From a checkpoint of a small transformer trained on Wikipedia.
Training: a variant of Adam for these matrices, 123M tokens, 6610 steps.
Each number is 128 + 32 x the weight over the matrix's rms, rounded and kept within 0 to 255. Layers, rows and columns count from 0. Numbers have three digits each.

# layer 2 MLP up, 128x64, rms 0.137, rows 99-127, columns 0-63
118120199174183143150101120120133077133142102115147097096100108137170128066139068079123133159144125127163133138150066106156156177156164127163139116130125100103153116136116163100149154118168092
158188110150124075153098119099133097142112077095115101071170126145125151129133118186135128110096133168120161156098160111155110138113150116092103199129148111149182132116163186123128119143147091
184116172124175185169114130111090141197115101088132127212134122132126162102081192144177113162087131114073140122146135141125105047165167097135081141127050076137092090063161116121163122180121066
112154107140054134111138110160136109132100133094153171126207100126103120150081094148109161148099074068132141081130159038119155135112125170051150132091157113112153127127138099174111156152145170
120208138121140130121137137113124129078117119137148081082142126156131135154086141152154095168064149121124129191088129127113178093143167178114145148163148140155092126126126114119181093079119127
131118132152149107170140121112121145118135138117141106109147097157162121159108108119170103139104193110073163086135105097144126161139154147112094116114122162122161062132152107106171147101105131
105170099129128169104120142125136113126136113115079222186112096110095143120129112119132120111137129145116157194137099105092116178124102120134094090089149107122125188098061109120119149157159050
110127131134137092085212159150196109095095134148094102108086159137087047121117156164113088120178124143140148091172153123162133101167165106132120124137163173148203126197117073110111142104073098
078181120088125144125109095099083157091139125164155155112119144110121139150152187148115173152085158165088190070110171143101120145143126119116076142150172177109147140120077120103102165132107171
163144123149116137077113057146136150170105134101134111090116149106198108105185108116102102060074130148161141083130152136144162111108157105100120098128093055118128148122117199113158164116170067
095077144188180132064128107096169114158133178095149188161147139154157101135176169175143127162156140128139166099089123104144133096095108122162137139155153096151194155159167069139090164129141147
077135095118080179127159170120130095092150121108143198148100071172141142126161140121186096139132196141098149156166160123163094189112115084108132136144098126101069137152145138131122107139110137
151128147131123109134109122092160122163137139140081137149167177081120132093048094161156083128181135094123154116108147170085132126136136108174173171097129105106197123136161139139104102150156152
178116151093149123169136092164151145154153144103118089171151117138122063190104171092149138098081118103095115130124110077097119127146076090088116143061086169116165149155139133135108123130134163
148105167155155104109135132128133133206162141115144084125131083110131073110097074114088109121132130131140102100073159148156106138151099126187158071145103107123106164121102117160085123120211092
122174104089198069161072129125121150123075115167145071132109179142155095137120116138118129116136072154136130193104148173141106140171112089130111122159129122192127099138097145066151159099162083
115121099113109123120103120149119181192108155119132140084203073138145113175105098142148193064133125095116129151166098102122121126205103115126156077116110164087124130123125106131139156150097150
161145125174170097109101197129124138175106166114077176114114085111159111152139122099076152109103119129081137061079098160154102136163104142144111123148119151139131124136114128140079102075164094
141040128158190137154162126144203123065135163146108066149131148142173074092154135144132170146110137199117149113159146178088167160123096187161174128061151136162136075147094153087113148101091112
180124141136163092128114127159088136179180148144085150075120119145139135125131124166088131119088140128110133113072090142157174165122071148096119116101146208170096153105153077130154119165119192
119092130085124072142166125077070134129071115122167128157104138155130068071156145127116052183178162118117112129128152136166150131081068084130118170117119157156210157168164128103119124160184143
093172126139184158105085135100169106119106157144134108147110171125121149131117111163043088184065078174103142140126137079140182113153114177132143150133139095104125106188161166113086145092158138
170144123133089169109100129134151093126152113149157060118098218141120153160161132144138115095056049124125205096110167105132128087127128115154103119107202172240111122095147086176123033087082073
116171123103150192065114109118122122141179129118118179158091127115135049107144139107196056109133095108082166167112102145082113165140067155137140166108133096163159114089150126129058181118134088
110133091144157134153116150082120108169091163130124126167147153182069097149163126159104123191143126081113114136107099137110172135150136144112129109147118175122132129132076141165142159082160089
135128138095109178077102141137162104121187112116108099163100157115135136147165118089197110150172148133133157192128198098127172097110205086099119169142151101141198089063112159157179150135129111
128156153128069141082130125156165149094136168173086104115129122149110148225177118132055150112094155143098095114132053065149106097112126106154136108122201124135058138163101111146074080120024212
145147159140095138099161168128128127128167170126153144144133175134162135132203193121144046130105115133156111140141118101156148147094140112115144159155210181135164149155110112146158075114171106
181103114142157160077140106133157126149141164106143111126138160106171102106137142134125137126178147092052153087126102131129141156128130167217144162092148127133140133141152148113122129075138122
# layer 2 MLP down (transposed), 128x64, rms 0.119, rows 99-127, columns 0-63
114176117145063103104170121166057124095129108217155147131131138124114123138116087086077123055211109136136153082137099120127160098157093157132132076100150128145118152145109195133098146125154153
148132056124113095138082092162100177123158137101104129103090093127134146101123148147145122135155114105192118153130104142144127127095080135138119096066123141103083095138115117157099125125045176
148088120104046123147091120119080121156085136108164117040094151156134096216083162169140109109146130107082086138135121225101126154165134138143144092136179083066141134152116144190112147104140151
066127160115092151182098109158081147106124158106124114095136079086113145105091150097152139080096097172177100085103177093161128144116092098104104110175058112163205090124133126124158099087098158
139188160198134035144122099127118147132147127129133130131122066143138144116162126130162113142118184117182097152136136071130123101137103154161132113115145127171118166173135108105110087186104121
112111117216143133133119124078095125116146140068148155131092136094152116136133177131135091177145091070142165118087163080157110089129153104099122126166130142111130062169149174126168130116156089
189142125075140173166167144177126058117115129147130147124196146139122151115140114110121127161113127156125109117142090163134161114104151117143114090076171142166124201115096131160188084135177125
154121130178133165104103136124112111100128102147142093154133113081132115157105167125220127145072202138141162096081183183149093115073066099158114149091109055130099113085119063139113204105107113
066152099043198199116177161146134132143139096112137178107108137082124178112134134167155145136116111139135127103102153101158133175137089108174154134176137164120128116136118144160150121102151132
185100087069136100082121130110165089133162128152078070155058169092101119093129115145168101110162134055136110158132137128156081087145108161147079127077150170138135132144151116136166100128048123
101167189123124182148083151084215093101135149100117138112184096144148116131118163137087101075106125145147102190148120119113160168112103105116143139137119150072088149138141120171120173113118144
108088155077147144113143156150136173131107150130126095064143103084128123122137135123153136141109064164132143115187083125136140156090190143181155178094134159094093099160102144123065133126179119
130142086116079123139085172087138181127114154141143134132070122129138148142088108134161114112160092070133104105159151109095124109133125175117159127095130146084142103167114171095077121134167119
114107122143118118095093104126129126077102117143103182135102142141079070107069119136107119123122107167108122119116153151086085110141188086148135170090072139126154140129116092142107130084146178
153099155202136112114136142144107115119145141148186126186129093179113110110118088150070095072112150137082132174093131124142153102153107109079139116136145114115127152088139178130153102149077150
154160159155136101105129141164157079094119153126086098159133109181143129099176098200120156079167146145112135161176087154146124131128083141137164126128140090128116175066149127210112094133109150
137097101149192144096163070141090068121128154128108103135080171161144062125105099154148140092136121094104146129139148139074131092113214150110106082131098147155161173115160134117126120094157122
147081155137092054127119134127124100090120147110137163151105096142119113111113152140087186078075175103146156165163160146101126075111091139113190084075127105116143157140154143128107038106132131
172167069089024132062145148147104086150166103106180137140119128110133148102121140155145142141152163064084056124151105124117107153147112181148165155159151152106154103119126098168121119196104148
137151123100077160130140172122178148123115103149165059132137158126109101119134104092141166134087147085156099124104169106089109098151166084127140141087048153156137174163144091069076071159107117
135146128181110174086102156147155169093110140169089079152144133102109092124136100160100167120091091114134113095083119160113133130072171072080111116095161106079094122107053122177102139111109109
123206179076126153170084141137103123146107098129165142172139157104171143103110116138154160131095123136075067176205112076148103128157149163198125176151148136108121120095137116090108111179117092
144119169085109125162040101128113103083134120191127135130112123063113153108132095131197169110152222130108050139150095106174145108105036143196080139030137133106149100123121162156126127172114160
169094145083096154141121121139135151087147109141232152095174073118130120114159112126096124044138125147163103135179164071057136137142083142129175091120141095096143152169096126135136114113118162
175197192118067084110104140106146069147116100126120135146194166172093128133131096117080100087208164032105104144159098107163120152123102146113128135169171127140115144105135148186113116135122104
090112126076141113136129191116173091142136106059206128098141098079078157119061093135121144118153162218177190150134125127107153116096121132134088112165166120118167087120058129223078058150129184
033130118090128106103125131059072118124112058161107185050151100088155093094112148075124170127113091123138114139159199104129140123083088118174060139120088122140124116127152100142183183140135100
154165177154092156127120179157149164091162147159130112111164151117116111051113103119109114145119133093135135135147118156207100175106128125104089147139109053120114110204142130104116125120081114
173088098102135102072122135143133087138168154171145147128083154164090140096167125138133121075146136068129128136096107172109154113130110155078112105166134120121115097105111124136141082096082074
# layer 2 MLP gate, 128x64, rms 0.15, rows 100-127, columns 0-63
089112119107128129163180115183171120106113115128071105124112157101140109111079165121086109150180103129169117110118125139128129091121104087204170125127125187158084090165084183107119111143167174
137129133162132137169135060144109145154090150125117206169115136107143131122116153106123061139090019070120171086127131149175095131124146106118093100181097115150126077031126076114186183116159055
182151119141200148156140136150171178089199090144097166180094132106100159136171176073181123132074114085169184079099131146135128139121161078098167152125105168127170143180138137106146168079116087
121168124128112149110096153100146112174135129133072110170100093115154149114071146134159118149098115095168125172095124123112128113130172034136115142206126160216142127111116153074123138133155159
129153130120146141133148100176164110174144126100123119121098163099139093101138122166115110146100106114188124129157132135181145127115095109161192152198129132210146202115107103156077103155120131
128115097149166159151105094127080125128072168129134130111125133089146149052114166128126150134127076210116124160128061184116156114088141115143077105166138149124169152078120149109155082133152142
107135101114151141209114107154141159100134065109136189166120125128145164118182139086090159119164016100180101158118105094149140140079120146112099198183094096084073130070200142079156102157099099
119131073166167151109109143141141127167119201081154113143189091110114187109122125136135056129131069132174101158086170128180130089096108137147168109119124123123144143161172068108162072107115101
105131143091141144123127071176100180092115097121180149109093122126139132141185136073103167090169129133175060081128131160152141156139196098139147141109094143151066049189111127092126129123130083
103087152187156168080085130097140135121155128122123118157114102160120143121121161137091114156180148078181166164102120099140129139101085148130179139065134157116215148113127159165167158150077128
144120123110129154133141080156118143091128139076091091108114041132151134140105122156122110112069149144131130063136098110141132152125129146097104136097224106139173148159117181113085117096107148
138109161169123102098143085145099113142145154146181168209149086137094139115105090168146152140151096115134120122100145123113124090171073105130144172104128124124123112106154123115110151136039173
120197129138109145158084127122125111117163073143139092113101146112100156134107090153083123126094154124080143157155179119138096138115103095074151114167124160124136123080058160138125097132111119
147154135187126140141116122084104080120125075152117140138162112148130101147165167112138069107105088080158125130121165142148127160143092115105093156126169082082138144122149153136127154110086147
152100111169130106150067125131135130106127137140137086104112180109125093082110109088132125096159084113171107164110147128139062170131121123145133213118138115169111116106118221071122126089130137
105079127155077137167111127141132186115162129130149127142188110142188162097062186111131134125156169161117098096113150148117156130106124089127152132090147107095165135145098135088109143101126165
162150110156149116094139132081124180168134119055090145127134135064182076142150164116161098108105102118066091078107140091120089171123107097109097158125185109132192136106153132144146127136111066
153116093105158102122171066161173114107122043084177094168127137141166063068160091098167132129079148119167135179094190164142123153163159126090095129143174120142123075154128159075111096120228096
175108124162110170152164096097160119115139151188102134144079135115132124119145081098155157140141172062154113165061152142115153138090195095099123130154131135113080153028145158092139110146142125
114113122129070094154121172105162097131149142084196131139115141076084152137075117102134159106146128129133147123147125150187116130109117121137143161141113113068101123118103137118151114154165107
131158110134148167148119146126133120131121120097171217180135134097129144074163149132184109163119117157118141114138108066127120115194155107135187171163158117135167117127135099073114134181100029
113089170084101160104214117134113137025082090093076118197096110115141150123173159111184136142120158055105113132087079148155101123127123082137157165154114189179119115105129176134166097084182101
115113113129136163081124089183112155052130143087167151130159105121123123135139088110120103144169106100074132114102156204092100144116090061214126106206130068133128109133160147083080118091154109
111139083130140103124120123111135133191086102155158145195126130123121104166122123119071088155126105053116096121082089141184187134125118091139148114164149181144098140129108160164172134103181076
106120114141153129091201084168122126069138089071157095126092128104110171115103167083183111166105162124154173206123171117163152115079158043142058138199163096150160099053151184156158138104182120
148121091137086157183140097149163153052141090096169096107056135124141124081129112119105165096092121120107167174144219135155129168134169175093086108152123181113078147135161166131212177107128125
090154159150118173111128110135114116063111123176131160144173121145098172062097106119158152112149120121089134118082131101166116139151101095163144150152083091115132097152184201149134119117131200
135147117135129176134143119120125105086094112111149180158121063137169085124119112161084114081140078126113149159110113131135099157174169119203123207131160149145191128149122119124122155171173100